{
  "n_layer": 9,
  "d_model": 64,
  "n_head": 2,
  "n_kv_head": 2,
  "head_dim": 32,
  "d_mlp": 192,
  "vocab_size": 32000,
  "activation": "geglu",
  "norm": "rmsnorm",
  "norm_place": "pre",
  "norm_eps": 1e-06,
  "positions": "rope",
  "rope_base": 10000.0,
  "rope_fraction": 0.5,
  "qk_norm": true,
  "attn_scale": 0.237,
  "bias": "none",
  "tie_embeddings": true,
  "parallel_block": false,
  "init": "trunc",
  "init_std_qkv": 0.0536,
  "init_std_o": 0.0,
  "init_std_up": 0.0536,
  "init_std_down": 0.0,
  "optimizer": "soap_variant",
  "lr": 0.00644,
  "lr_mult_o": 1.17,
  "beta1": 0.95,
  "beta2": 0.99,
  "lr_head": 0.00751,
  "warmup_steps": 38,
  "schedule": "wsd",
  "decay_fraction": 1.0,
  "decay_shape": "linear",
  "final_lr_fraction": 0.05,
  "batch_tokens": [16384, 32768, 49152],
  "seq_len": 768,
  "doc_mask": true,
  "train_tokens": 127100000,
  "steps": 4030,
  "dataset": "wikipedia_en"
}
Each number is 200 + 40 x the weight over its row's rms, rounded and kept within 0 to 999. Layers, rows and columns count from 0. The size before them is the row's rms in percent of the matrix's.

# o: layer 5 attention output (transposed), 64x64, rms 0.213, rows 61-63, columns 32-63
# v: layer 5 attention value, 64x64, rms 0.249, rows 62-63, columns 32-63
# gate: layer 5 MLP gate, 192x64, rms 0.216, rows 0-64, columns 32-63
# up: layer 5 MLP up, 192x64, rms 0.224, rows 0-64, columns 32-63
# down: layer 5 MLP down (transposed), 192x64, rms 0.202, rows 0-64, columns 32-63
o61,089,306,257,247,198,276,213,198,191,147,187,167,206,261,173,127,259,236,249,177,189,215,268,173,184,183,167,146,251,180,156,208,229
v62,082,235,241,234,201,217,204,176,292,188,201,217,244,255,264,204,204,163,256,250,261,242,233,200,200,214,195,130,262,155,218,262,215
o62,082,229,179,139,178,291,174,194,200,151,245,209,226,187,207,156,166,219,145,199,137,160,122,149,196,194,177,161,200,204,191,188,187
v63,094,193,226,278,208,197,173,178,232,158,221,288,171,164,126,229,183,218,244,220,119,157,210,183,234,227,214,151,213,191,141,106,192
o63,081,258,241,120,215,149,179,163,168,198,105,202,138,207,277,195,155,184,176,210,155,243,188,236,245,227,181,262,232,227,192,220,234
gate0,097,224,229,175,185,168,276,209,170,206,214,201,252,137,196,235,193,183,227,227,244,228,208,182,127,236,156,246,163,279,145,196,173
up0,109,178,222,221,249,198,233,253,212,127,162,222,145,257,152,232,165,201,170,144,220,216,221,194,222,161,238,241,302,205,173,143,254
down0,112,234,223,231,172,114,194,202,196,189,217,169,64,169,184,204,216,295,218,186,254,151,205,169,226,228,223,211,216,206,206,179,200
gate1,100,226,211,143,91,269,217,199,179,174,227,204,185,271,218,194,162,260,158,210,199,244,212,167,190,170,169,166,233,242,125,234,155
up1,118,239,122,169,188,202,183,238,179,237,178,195,286,208,170,131,224,150,160,157,154,206,149,264,195,193,211,226,200,162,204,224,194
down1,118,206,208,241,249,184,248,261,206,183,250,155,293,252,162,181,201,232,158,261,220,209,181,258,191,177,113,240,176,220,212,215,201
gate2,123,192,163,175,251,224,210,222,181,172,173,262,253,204,206,234,183,227,136,215,176,229,181,251,216,144,184,243,202,258,173,169,247
up2,115,253,223,180,235,202,135,186,132,153,203,231,224,264,224,187,187,186,127,168,191,273,196,223,260,184,208,169,219,200,196,256,192
down2,086,227,200,174,208,263,213,200,121,149,193,179,150,178,267,148,202,209,227,247,166,198,224,245,136,275,227,179,183,115,219,137,285
gate3,088,198,241,182,223,260,156,188,254,156,169,213,236,214,256,243,123,147,154,219,247,226,202,205,217,239,136,227,182,209,211,208,241
up3,106,236,156,190,265,246,178,199,144,251,197,302,154,265,219,135,269,121,209,184,194,263,216,211,201,169,233,166,224,200,151,111,178
down3,105,207,214,179,200,277,221,153,202,201,91,223,149,220,216,221,189,216,209,217,130,170,187,190,226,192,201,140,234,127,189,144,223
gate4,085,254,241,162,247,181,214,184,220,183,178,165,109,152,203,236,138,155,210,309,243,251,210,156,168,212,293,172,172,230,249,247,244
up4,082,216,260,223,221,192,262,163,142,281,96,267,176,164,182,229,146,123,166,171,193,224,226,212,203,185,184,265,262,219,239,167,215
down4,093,189,235,159,204,223,167,197,222,261,230,210,184,88,248,241,278,157,137,248,202,231,250,187,153,270,264,206,194,269,254,210,177
gate5,114,198,205,188,192,207,153,203,237,210,163,197,210,100,191,145,198,231,165,218,187,170,172,185,203,211,231,230,263,254,226,218,154
up5,108,186,161,190,265,202,173,253,155,190,153,217,178,282,247,216,205,172,207,228,141,205,143,227,207,155,180,259,157,207,169,183,168
down5,121,174,162,241,215,249,235,207,213,276,105,210,194,201,247,206,286,145,142,144,208,170,222,176,189,119,205,236,256,261,167,143,199
gate6,108,259,206,178,159,256,189,188,202,140,202,200,254,187,153,274,165,217,138,153,151,311,202,151,200,194,212,195,175,185,253,91,162
up6,095,174,166,258,268,242,201,230,258,205,230,257,219,255,195,187,231,267,162,129,114,165,204,187,148,250,196,169,202,107,238,160,271
down6,092,286,206,126,241,318,269,196,209,190,270,214,236,210,211,246,191,193,240,280,177,164,190,245,183,183,217,228,243,240,239,165,207
gate7,083,211,220,212,213,260,250,222,147,181,264,142,181,208,158,169,176,211,188,236,210,196,205,219,151,210,155,117,157,175,219,142,165
up7,097,257,145,185,236,185,213,226,192,186,237,139,202,139,265,208,182,165,86,224,138,134,212,197,266,193,187,196,189,199,230,206,248
down7,092,154,280,246,233,196,242,137,220,150,188,250,187,224,164,176,147,215,252,181,198,130,179,173,139,195,190,121,268,151,221,216,245
gate8,089,195,198,195,177,130,241,148,177,189,242,233,149,216,288,183,194,258,180,246,129,269,184,209,188,192,234,207,188,152,175,120,214
up8,095,242,246,221,188,155,151,175,194,160,231,277,194,165,249,189,271,194,170,197,104,202,140,205,171,106,224,189,157,174,178,177,225
down8,085,187,239,169,253,152,177,165,140,206,215,221,188,251,162,128,156,215,255,230,230,191,191,187,202,266,325,165,161,215,140,147,170
gate9,119,163,253,204,223,235,282,161,137,236,218,150,257,276,173,141,174,140,251,274,168,222,223,136,178,275,243,224,232,187,222,167,145
up9,111,243,252,217,257,151,196,237,221,182,206,197,192,210,173,271,248,249,286,178,213,243,214,209,205,194,251,283,180,195,279,224,219
down9,109,285,223,154,191,222,221,148,222,176,205,145,210,196,175,229,264,159,212,191,205,165,144,170,161,240,286,109,261,273,217,227,163
gate10,099,180,199,179,202,221,125,259,177,216,203,183,240,173,171,247,234,207,282,210,129,184,149,188,157,184,246,155,177,280,163,249,193
up10,101,186,125,243,241,236,240,256,201,227,217,226,175,183,216,229,180,140,203,198,180,210,278,219,230,281,242,297,204,169,141,226,226
down10,100,184,208,203,140,112,204,215,240,188,206,234,215,192,246,158,201,191,225,177,210,201,234,235,233,137,98,206,210,181,137,184,228
gate11,095,295,215,214,159,172,164,195,243,204,169,187,254,199,204,213,127,221,174,185,185,269,205,170,155,194,202,229,160,195,271,207,263
up11,086,138,187,199,280,161,219,184,144,228,194,158,169,195,152,191,280,161,244,208,264,183,260,130,129,249,167,214,161,216,261,157,250
down11,090,244,141,147,248,217,266,162,266,178,186,211,210,246,197,191,157,130,201,168,191,145,100,271,158,193,184,208,225,194,150,196,150
gate12,122,125,212,170,156,183,199,192,138,199,207,173,258,176,178,196,246,188,191,274,257,222,210,232,239,194,229,159,169,160,264,201,115
up12,115,215,216,220,253,184,180,202,246,214,150,184,255,179,157,155,178,256,217,221,212,237,210,163,131,219,198,199,244,272,170,207,188
down12,119,202,261,222,169,189,145,247,202,236,231,224,144,117,180,200,253,154,241,143,223,164,271,215,175,192,204,222,219,252,284,257,139
gate13,112,210,231,235,164,267,212,155,221,84,185,177,184,206,240,190,259,242,155,163,185,213,148,242,207,227,290,283,160,212,251,166,189
up13,109,171,198,217,267,125,200,259,198,149,225,247,273,172,214,221,191,202,212,233,234,253,224,184,180,210,143,150,161,144,152,221,227
down13,103,180,220,112,244,245,229,165,247,218,207,157,235,231,210,221,195,224,237,223,157,273,143,217,91,211,240,192,202,206,112,177,152
gate14,112,191,153,160,234,255,165,175,188,189,214,226,258,224,244,184,182,143,168,172,240,172,230,282,235,267,257,258,181,263,198,135,152
up14,125,164,197,210,205,239,192,151,220,239,186,183,177,194,147,219,207,177,241,116,242,220,172,194,274,225,202,213,264,215,235,227,296
down14,122,215,205,213,195,245,169,149,206,210,225,235,162,248,204,205,231,207,200,189,154,180,199,217,108,140,212,229,104,151,171,215,226
gate15,098,191,234,153,159,210,242,154,170,93,237,140,180,201,181,142,221,144,197,235,130,210,175,222,185,239,207,246,246,233,239,155,201
up15,108,187,227,137,252,198,208,244,156,122,278,181,212,103,199,212,184,202,203,168,165,131,165,143,200,194,176,213,177,273,232,142,248
down15,097,158,224,210,266,224,191,192,232,149,190,218,232,169,200,240,137,130,232,188,221,168,270,229,172,201,218,101,231,190,191,246,252
gate16,110,264,197,172,110,217,164,200,189,209,207,169,233,231,160,188,221,206,148,295,231,185,216,201,211,222,207,218,110,232,219,187,155
up16,126,186,255,251,166,222,205,181,249,183,206,181,277,196,165,175,146,213,245,222,226,187,184,280,226,187,165,197,220,184,230,172,224
down16,126,196,188,220,306,170,171,222,200,210,211,192,174,189,214,150,285,189,198,129,242,177,195,175,168,147,162,216,240,206,233,271,164
gate17,113,225,106,125,223,194,164,215,203,222,196,193,221,254,197,218,157,177,93,252,173,145,258,247,180,142,167,183,181,238,149,214,186
up17,098,226,259,213,159,180,117,199,177,216,167,294,240,140,178,283,128,208,239,172,219,224,172,188,267,231,198,119,169,222,218,209,239
down17,091,231,198,171,255,275,188,232,116,197,159,206,149,223,257,222,240,163,170,155,125,147,171,318,180,217,216,146,272,183,124,188,152
gate18,106,206,139,214,150,256,241,185,200,204,227,208,196,260,245,180,212,182,262,228,245,244,186,143,169,249,184,157,177,244,159,193,171
up18,116,169,272,274,216,248,219,190,163,195,177,210,269,150,157,168,192,202,196,167,195,225,180,220,137,173,227,208,117,238,254,179,159
down18,120,142,234,313,253,208,269,199,192,232,175,250,193,193,210,218,226,187,186,173,195,233,171,114,189,225,122,190,176,262,182,181,186
gate19,098,222,235,187,211,202,182,166,232,161,156,298,174,187,150,252,182,207,174,181,226,212,222,75,213,195,168,139,193,146,264,162,199
up19,095,208,224,234,191,144,112,145,234,165,150,259,137,178,240,250,221,155,203,165,188,250,213,209,180,178,211,231,184,140,211,259,220
down19,100,198,238,292,154,220,200,198,166,237,239,168,150,212,243,166,161,255,222,167,213,139,184,189,194,229,142,145,214,261,210,241,284
gate20,095,149,261,217,261,276,177,168,219,287,151,171,203,226,185,191,170,164,154,202,266,245,203,201,198,186,160,184,185,221,165,144,173
up20,092,173,283,291,201,198,223,150,188,255,140,136,211,203,203,203,135,205,145,227,255,243,162,174,175,180,213,185,247,254,247,220,285
down20,104,188,212,229,185,287,251,256,225,231,225,167,155,192,214,170,200,271,151,149,207,215,252,138,245,185,175,212,200,225,240,191,198
gate21,092,165,210,169,231,188,193,127,233,194,187,201,232,268,158,242,240,217,141,194,158,180,213,196,201,174,218,176,155,155,214,224,153
up21,097,135,177,200,221,216,185,250,230,181,243,219,191,159,266,229,217,208,203,164,185,224,281,205,175,181,269,189,188,240,200,204,185
down21,101,201,194,168,227,151,175,167,185,280,252,244,152,184,203,142,180,198,241,168,245,220,164,222,145,209,270,235,212,234,162,226,260
gate22,101,274,198,121,169,251,216,254,184,124,184,223,201,163,192,167,155,135,235,218,166,241,124,213,152,235,180,239,182,240,194,155,174
up22,104,228,167,318,200,144,249,184,194,170,157,183,231,265,144,196,269,207,234,170,158,167,239,219,243,184,232,194,219,224,107,117,189
down22,104,269,208,213,122,250,162,256,147,107,228,187,214,246,217,189,227,184,188,152,227,245,248,243,210,172,246,241,198,146,195,204,139
gate23,110,251,207,219,209,218,135,164,212,221,118,241,276,185,203,287,203,239,257,183,216,217,231,230,192,196,233,200,250,163,231,207,262
up23,129,205,199,213,224,190,181,182,203,196,84,253,218,166,213,184,221,236,271,180,198,157,179,198,184,230,198,168,150,278,140,220,158
down23,121,200,206,226,182,253,243,222,182,273,151,281,177,214,215,248,217,150,183,224,175,145,214,258,233,110,81,194,209,207,198,239,178
gate24,101,233,187,168,265,199,149,149,205,168,240,207,251,248,219,231,140,248,208,127,226,166,175,226,226,245,267,245,180,233,259,192,203
up24,099,204,142,197,172,210,220,190,178,181,168,121,182,194,251,205,215,151,157,190,159,241,235,208,142,205,187,239,167,192,151,202,236
down24,097,228,260,166,152,195,184,183,182,159,192,220,197,275,212,160,193,276,190,172,197,200,203,174,164,228,314,194,227,226,286,199,202
gate25,095,234,189,176,181,233,184,192,251,176,135,254,217,231,194,182,110,172,202,169,250,238,275,178,169,210,211,207,213,112,210,199,223
up25,093,189,142,185,219,207,238,170,258,131,206,203,207,217,304,205,198,129,196,202,206,205,196,215,150,214,207,222,183,212,224,192,129
down25,094,275,262,182,139,186,219,212,174,175,110,183,200,153,241,190,139,166,211,182,193,164,235,210,251,261,217,270,227,119,269,161,212
gate26,098,207,276,173,161,276,217,204,187,153,209,220,180,257,194,229,210,205,177,188,248,220,263,218,164,166,250,153,236,238,223,199,209
up26,117,207,210,251,244,176,188,197,167,217,193,273,225,251,227,244,258,154,189,231,203,233,294,212,202,258,229,198,205,217,147,188,230
down26,101,227,240,161,167,139,264,196,213,201,115,283,177,214,251,219,212,185,144,279,140,177,193,180,165,248,212,175,192,206,123,215,208
gate27,094,218,195,185,311,253,153,117,259,157,166,179,185,197,241,248,203,211,95,185,137,190,120,211,138,201,187,212,204,212,242,209,233
up27,095,136,124,94,280,192,224,194,190,176,256,251,116,123,234,175,200,144,198,255,186,167,165,189,217,178,210,221,184,204,97,190,178
down27,099,189,180,192,212,140,209,195,200,157,114,237,200,186,188,232,266,166,234,221,175,208,129,206,60,240,217,199,194,220,107,210,240
gate28,096,172,208,223,120,216,141,191,198,175,166,195,166,222,192,235,236,173,204,158,249,256,207,215,158,157,251,168,201,222,197,291,261
up28,104,203,235,233,169,236,149,176,204,280,109,207,214,203,171,134,203,210,254,240,277,214,216,177,287,205,259,119,239,196,174,237,191
down28,111,247,203,165,183,177,195,170,230,124,220,227,183,136,181,239,149,218,232,256,225,215,155,220,266,202,241,229,200,233,234,135,245
gate29,105,184,199,239,208,220,135,186,214,225,246,246,277,171,202,303,170,197,238,195,236,197,233,177,252,216,241,218,195,231,220,197,151
up29,115,209,115,214,246,115,192,219,200,159,179,213,273,197,188,202,236,210,194,181,202,170,187,223,254,211,186,244,219,201,205,162,225
down29,116,188,187,143,258,210,145,207,205,182,186,206,228,228,136,214,156,175,208,188,171,145,194,258,203,192,199,175,213,253,226,221,131
gate30,085,112,186,201,157,215,273,214,181,184,217,216,149,184,232,199,180,181,184,308,170,182,227,186,245,214,182,248,139,242,185,267,172
up30,088,236,192,201,182,176,192,209,204,193,233,193,257,249,204,246,228,141,218,158,211,240,275,206,210,187,212,209,160,187,179,210,230
down30,088,208,216,221,253,209,152,146,167,135,249,157,233,153,219,188,215,238,231,218,198,196,193,191,174,205,270,185,184,154,229,206,185
gate31,107,183,161,183,232,173,173,178,192,186,280,262,198,158,154,186,195,232,206,217,250,266,149,155,220,140,177,193,187,200,188,204,232
up31,110,136,241,245,230,256,217,175,262,126,211,219,266,218,184,263,238,191,194,87,150,212,192,275,219,258,218,250,201,189,284,246,178
down31,110,246,156,113,203,238,191,213,185,231,118,230,187,216,252,200,188,174,166,207,109,151,197,205,261,210,256,174,237,152,163,196,131
gate32,104,299,211,163,186,179,242,199,181,146,231,211,134,213,118,234,248,224,132,204,152,202,271,208,164,168,233,213,226,205,184,152,182
up32,094,168,193,130,214,254,225,208,182,204,157,157,179,262,205,246,259,247,165,246,177,150,221,225,171,107,185,201,234,188,153,159,232
down32,096,159,172,167,180,244,208,248,206,151,296,208,212,260,180,206,194,195,205,169,143,196,224,200,266,203,238,114,207,157,176,262,177
gate33,098,190,268,205,137,164,168,239,186,187,210,294,149,241,225,203,165,202,176,208,232,228,197,239,183,124,250,204,237,219,204,186,132
up33,097,220,143,187,210,176,83,245,202,191,192,251,237,212,246,255,195,182,213,210,193,144,224,201,270,220,250,125,193,241,260,254,156
down33,084,196,168,274,235,201,198,232,205,205,162,142,213,173,141,247,159,199,241,245,216,211,197,191,109,206,225,206,149,194,171,160,183
gate34,123,158,161,170,200,286,217,238,120,165,225,195,194,190,221,172,146,162,165,205,193,200,165,290,263,244,201,225,183,250,218,205,159
up34,114,197,288,205,265,144,287,223,235,223,101,184,187,220,216,182,239,265,317,222,224,203,248,206,168,213,213,220,242,199,126,162,172
down34,114,217,222,150,191,207,211,163,206,94,269,186,140,117,299,177,192,231,130,207,205,141,202,238,213,239,197,215,261,172,209,122,195
gate35,084,273,153,156,149,126,254,223,152,154,255,89,189,228,230,197,194,169,125,181,157,249,230,234,254,252,160,224,209,247,206,185,232
up35,089,175,215,236,182,134,199,204,157,243,248,264,178,272,160,229,150,220,211,159,262,173,228,167,206,202,186,171,240,165,219,201,169
down35,086,176,131,201,185,171,147,255,183,215,167,205,215,142,181,125,249,135,165,188,183,302,153,234,198,266,219,225,205,182,161,194,267
gate36,114,218,204,197,186,164,179,240,135,173,244,212,217,196,212,251,192,174,145,163,174,216,192,196,171,132,207,183,220,175,326,279,191
up36,103,241,218,159,201,225,171,198,275,228,181,214,175,233,248,202,161,151,213,172,197,196,196,255,213,263,243,177,310,175,219,166,207
down36,112,249,146,131,186,187,227,181,190,196,167,220,269,215,228,248,183,191,197,128,133,149,146,244,126,208,227,221,259,203,217,193,113
gate37,116,186,251,156,214,196,104,181,165,252,202,188,234,176,197,253,205,279,189,197,248,235,196,222,246,194,184,257,157,240,238,202,184
up37,116,203,205,274,234,218,237,209,275,126,246,230,149,175,210,147,275,226,233,211,231,227,191,154,127,199,193,200,167,211,259,191,185
down37,104,204,236,252,173,148,169,239,277,235,202,225,186,260,152,191,171,176,232,133,183,191,283,208,236,214,209,260,177,286,257,218,220
gate38,080,241,178,163,307,191,145,157,235,187,250,227,232,149,178,208,180,209,192,201,193,178,176,213,299,250,184,187,153,218,249,195,221
up38,087,242,231,220,125,154,172,188,195,231,164,220,137,196,185,219,257,180,180,225,224,166,171,262,170,213,231,239,130,213,200,253,256
down38,081,198,220,173,273,253,178,246,251,173,199,198,142,201,223,263,198,186,139,243,202,183,162,236,180,172,247,186,128,220,152,201,194
gate39,102,193,207,164,179,232,208,183,260,141,211,161,93,166,255,192,217,239,177,272,242,215,217,207,137,182,184,246,201,224,113,229,247
up39,094,175,236,296,192,178,214,253,151,188,114,207,184,182,204,146,214,196,156,238,145,194,191,191,157,188,245,209,172,243,229,171,146
down39,094,201,190,154,242,159,210,275,169,209,156,219,205,145,250,199,274,212,160,129,255,307,213,177,256,181,250,175,180,185,96,248,204
gate40,103,156,247,145,204,257,210,142,201,184,120,203,167,233,283,196,153,231,160,220,155,236,189,177,191,217,291,189,247,148,209,190,144
up40,094,212,150,153,156,178,154,240,211,246,232,229,221,291,235,190,178,143,189,79,268,239,128,187,162,176,189,208,212,184,204,196,162
down40,086,217,190,177,233,229,272,188,282,153,208,267,206,227,169,214,158,201,195,161,179,214,181,177,221,209,183,313,216,191,143,202,183
gate41,103,190,238,203,117,233,214,160,169,125,236,185,192,273,196,169,188,243,182,166,191,210,223,184,132,157,180,185,160,200,205,162,197
up41,114,166,176,230,239,124,120,203,184,249,272,190,265,162,190,214,230,217,225,214,232,157,221,175,232,183,179,276,233,280,195,203,146
down41,107,181,175,235,249,133,182,168,131,276,216,164,163,153,258,216,140,215,207,219,281,224,180,273,192,132,127,173,195,193,187,223,229
gate42,099,225,216,246,145,263,270,147,197,242,214,199,292,199,233,273,169,164,184,152,227,215,223,155,179,212,271,174,187,219,228,162,162
up42,110,184,200,234,143,226,218,192,177,251,184,266,198,279,152,144,212,212,201,167,179,132,208,188,231,223,222,218,207,231,200,209,215
down42,110,172,211,203,192,134,202,153,173,197,157,236,236,205,171,224,175,224,215,217,151,137,209,160,211,229,199,203,218,163,210,241,168
gate43,116,221,229,173,177,241,171,177,109,223,167,200,219,219,164,231,88,234,201,223,182,217,197,153,252,214,217,221,204,162,246,166,208
up43,116,256,221,226,137,187,227,181,186,151,231,211,154,131,174,275,233,202,188,199,127,203,250,143,242,243,217,204,235,232,230,174,178
down43,116,152,192,179,240,191,175,182,224,135,199,220,187,236,141,151,161,223,203,260,226,227,173,194,137,209,280,188,153,162,208,156,238
gate44,104,206,259,124,252,156,140,240,157,208,207,197,279,100,225,237,167,179,212,232,198,123,187,188,254,215,233,218,186,248,232,141,135
up44,104,128,200,153,227,159,240,120,184,190,249,215,171,176,209,214,209,267,229,252,229,184,174,243,176,170,171,183,202,198,205,211,226
down44,102,184,232,249,259,189,162,206,216,152,277,159,219,181,160,285,177,161,181,191,186,244,280,137,222,131,201,225,98,261,248,227,207
gate45,075,212,136,185,279,174,201,138,208,223,185,245,215,218,238,173,230,255,286,187,249,259,192,233,187,187,278,206,216,157,265,149,223
up45,075,89,199,121,184,241,163,166,205,226,186,255,227,213,166,195,156,197,139,215,137,151,143,125,192,223,244,199,233,175,156,139,207
down45,083,193,211,270,208,221,184,204,195,183,182,137,162,136,212,99,206,211,236,184,236,278,174,239,188,150,255,160,208,194,206,207,252
gate46,089,223,202,185,236,231,168,108,179,140,201,234,167,210,235,257,190,211,136,221,252,187,193,133,206,161,155,191,255,149,244,243,244
up46,087,164,220,250,174,267,184,210,159,186,198,186,253,183,140,258,208,185,284,163,255,131,273,187,234,200,202,193,231,130,197,243,243
down46,094,155,168,185,246,202,156,133,223,211,165,123,206,186,149,170,217,238,252,215,193,172,164,102,200,204,220,166,206,177,181,240,325
gate47,087,248,198,197,209,121,213,221,196,231,201,176,211,179,152,144,241,223,246,248,229,255,230,244,263,126,141,194,141,218,111,129,224
up47,088,234,129,94,192,221,174,189,160,150,154,182,239,203,223,240,197,199,268,131,190,205,190,284,284,149,193,176,186,262,149,186,174
down47,089,141,226,245,286,291,175,165,205,151,287,171,180,242,141,153,145,203,219,268,203,204,208,133,178,198,235,190,186,200,239,193,238
gate48,107,152,199,170,261,225,128,174,217,184,178,168,253,224,190,178,219,195,294,230,209,234,123,182,277,137,159,159,157,178,265,160,204
up48,093,231,190,157,130,220,212,277,245,202,125,198,155,237,247,251,155,191,125,178,209,238,242,239,213,170,158,209,248,159,165,248,204
down48,093,207,143,227,294,196,229,183,186,205,196,211,158,202,214,222,309,203,217,122,260,262,193,141,154,214,173,223,200,220,211,214,246
gate49,111,251,269,176,71,199,204,210,225,185,184,196,243,244,129,205,246,187,153,174,193,172,160,189,249,283,241,147,186,214,267,200,149
up49,108,228,169,195,231,225,270,131,221,215,228,132,178,220,222,114,161,152,242,233,244,208,214,188,221,211,128,207,177,244,160,242,229
down49,116,233,180,186,227,119,214,165,247,257,214,168,234,256,196,240,188,248,227,233,202,260,178,168,184,245,242,195,148,241,201,168,186
gate50,092,231,158,173,237,131,216,219,201,175,181,147,166,217,260,172,228,158,216,149,193,220,150,283,178,271,206,221,158,272,268,165,164
up50,090,199,210,241,186,191,235,150,287,196,231,302,171,166,238,231,90,197,244,201,204,149,263,180,249,210,189,184,252,157,107,228,265
down50,081,239,200,179,222,138,209,242,95,197,193,152,212,206,228,198,286,205,190,219,206,232,141,213,142,243,153,211,169,243,275,193,105
gate51,106,166,228,189,209,221,171,199,135,196,236,181,205,220,213,119,201,232,200,221,200,250,192,148,229,207,280,237,172,159,231,160,206
up51,112,118,184,245,213,144,205,243,164,196,156,177,229,204,241,173,132,172,174,246,287,168,146,211,162,228,193,310,187,204,185,172,165
down51,112,126,251,243,154,63,219,178,191,124,153,165,244,179,215,138,252,239,236,121,185,185,245,181,226,191,169,195,230,190,224,185,245
gate52,092,245,249,244,152,189,186,208,186,209,110,227,255,170,171,230,141,172,216,204,234,208,255,164,197,189,183,230,156,228,233,271,147
up52,090,236,118,212,202,214,250,94,198,165,161,222,203,242,200,148,283,182,234,205,221,142,255,244,161,151,234,131,151,160,172,176,216
down52,100,216,182,194,204,257,171,138,178,163,202,160,192,228,208,180,246,228,194,216,224,191,180,182,214,166,277,127,203,79,238,166,225
gate53,103,219,191,195,219,173,121,141,239,141,129,235,185,164,222,272,208,279,166,214,194,198,196,195,270,268,258,163,260,161,169,203,184
up53,085,228,139,122,169,136,188,154,177,167,282,283,225,186,210,197,153,193,161,178,127,177,142,286,236,186,118,169,185,173,204,184,187
down53,094,235,165,268,239,102,223,278,170,191,106,200,220,251,217,227,215,173,209,151,180,190,166,195,187,207,149,278,209,221,211,173,135
gate54,095,257,224,234,168,200,156,169,166,228,214,223,192,169,231,277,184,183,215,183,212,172,231,211,223,227,164,290,132,189,310,238,225
up54,089,290,209,155,156,140,249,185,207,248,171,199,162,159,184,186,212,185,172,169,198,282,196,240,178,222,236,183,172,186,213,223,145
down54,088,206,149,218,109,285,212,219,202,194,254,231,206,176,146,142,230,322,210,144,243,184,178,219,219,230,247,242,280,130,230,194,178
gate55,098,288,132,185,182,215,182,243,267,204,156,237,140,171,258,190,160,242,246,248,261,138,242,210,156,132,162,240,233,198,243,178,222
up55,093,210,241,215,160,232,230,174,88,255,183,203,249,229,191,176,176,211,187,106,180,190,251,219,242,214,181,72,209,233,195,224,104
down55,093,216,183,139,177,196,235,192,171,234,187,170,161,198,170,105,214,188,196,177,142,174,236,169,222,208,252,124,293,186,224,212,249
gate56,106,211,202,133,254,189,146,164,191,195,182,187,231,160,173,163,170,201,205,213,236,163,103,173,267,163,219,162,177,249,245,175,237
up56,101,189,226,192,212,176,211,221,204,251,153,241,191,93,248,246,171,148,215,210,173,199,202,184,285,207,165,232,160,227,189,163,211
down56,107,185,194,233,193,129,215,270,158,232,201,206,161,160,162,139,255,178,166,208,217,310,208,195,156,237,189,152,199,211,184,149,243
gate57,105,168,195,138,241,234,202,127,196,216,207,195,223,191,258,166,166,127,219,181,148,130,139,223,241,188,213,200,199,227,198,175,180
up57,111,263,190,223,163,171,262,236,200,185,196,80,214,271,178,158,209,216,173,277,247,195,270,170,190,181,175,175,151,207,182,188,240
down57,108,216,113,211,139,168,192,186,192,124,212,201,178,233,212,233,190,126,198,164,195,146,195,261,292,171,250,127,158,192,195,225,209
gate58,104,284,219,152,242,194,204,180,179,264,189,179,201,129,273,260,194,131,167,184,220,199,190,248,201,215,293,185,131,195,194,192,214
up58,093,233,172,171,168,190,180,261,104,215,250,221,199,208,225,264,121,248,150,186,211,252,151,187,113,177,169,203,166,167,256,237,152
down58,095,229,226,285,170,231,204,249,178,196,218,150,226,192,219,266,253,189,175,212,202,205,217,102,194,188,122,233,171,272,249,185,246
gate59,092,214,129,142,264,207,206,192,224,191,193,168,208,247,163,161,228,214,144,208,178,240,242,214,250,311,230,131,200,162,169,177,170
up59,090,199,158,135,188,197,217,269,209,224,191,253,178,216,183,220,158,150,74,178,281,190,227,194,195,139,204,217,162,254,211,209,199
down59,089,201,191,271,167,206,189,236,274,200,228,217,198,147,173,203,129,233,233,162,190,252,175,213,187,159,175,216,249,206,206,235,200
gate60,097,246,235,183,214,300,195,181,188,132,178,251,171,256,239,280,203,214,219,193,236,230,146,238,234,162,214,209,238,176,240,272,234
up60,098,211,206,195,320,244,241,222,174,278,186,233,252,239,193,215,142,213,228,166,192,241,156,218,275,234,226,243,181,224,199,164,248
down60,095,228,183,206,226,257,189,139,228,193,242,157,186,221,198,204,215,148,212,204,195,244,243,204,164,184,182,142,225,173,239,168,231
gate61,098,279,250,194,215,196,213,137,162,214,278,196,166,196,236,257,133,138,220,194,256,248,218,222,197,129,206,242,229,215,213,209,247
up61,104,252,167,177,191,181,264,165,86,161,246,224,169,227,248,171,274,145,222,214,248,175,239,218,135,136,203,198,121,184,209,182,223
down61,102,181,205,198,132,222,157,183,162,248,215,220,219,192,196,307,186,178,200,236,169,166,199,236,226,186,101,215,183,205,188,210,97
gate62,101,226,175,133,157,277,174,174,171,186,167,233,151,176,185,204,164,221,93,193,180,236,191,215,203,156,155,237,187,173,152,168,194
up62,092,183,173,152,211,209,136,188,183,153,220,301,171,188,163,198,191,151,235,191,189,194,256,249,307,224,212,271,147,181,181,256,179
down62,092,185,193,207,277,141,256,127,128,221,136,218,206,192,176,199,254,179,205,176,192,187,185,171,159,209,244,201,204,165,193,226,254
gate63,097,210,163,195,174,112,154,164,180,162,252,140,245,200,157,221,162,207,184,188,211,209,206,155,301,152,171,173,122,169,186,122,185
up63,089,114,244,236,167,198,183,180,222,256,202,162,195,241,203,190,227,180,186,219,219,172,269,155,186,192,182,181,204,210,319,267,227
down63,092,272,161,137,177,272,279,169,232,204,225,269,196,214,234,250,207,194,223,281,163,212,148,285,241,186,217,228,193,165,181,216,175
gate64,085,141,175,203,217,222,202,211,177,170,147,219,241,153,298,163,181,205,176,223,185,195,212,226,192,208,247,219,138,163,238,217,99
up64,095,160,108,193,226,241,198,174,303,280,160,229,151,119,193,184,161,248,133,165,188,215,172,170,211,209,164,186,232,225,144,144,235
down64,102,161,194,198,159,176,172,216,185,264,303,236,183,258,113,181,184,219,187,205,242,270,150,208,251,222,287,187,216,201,181,197,206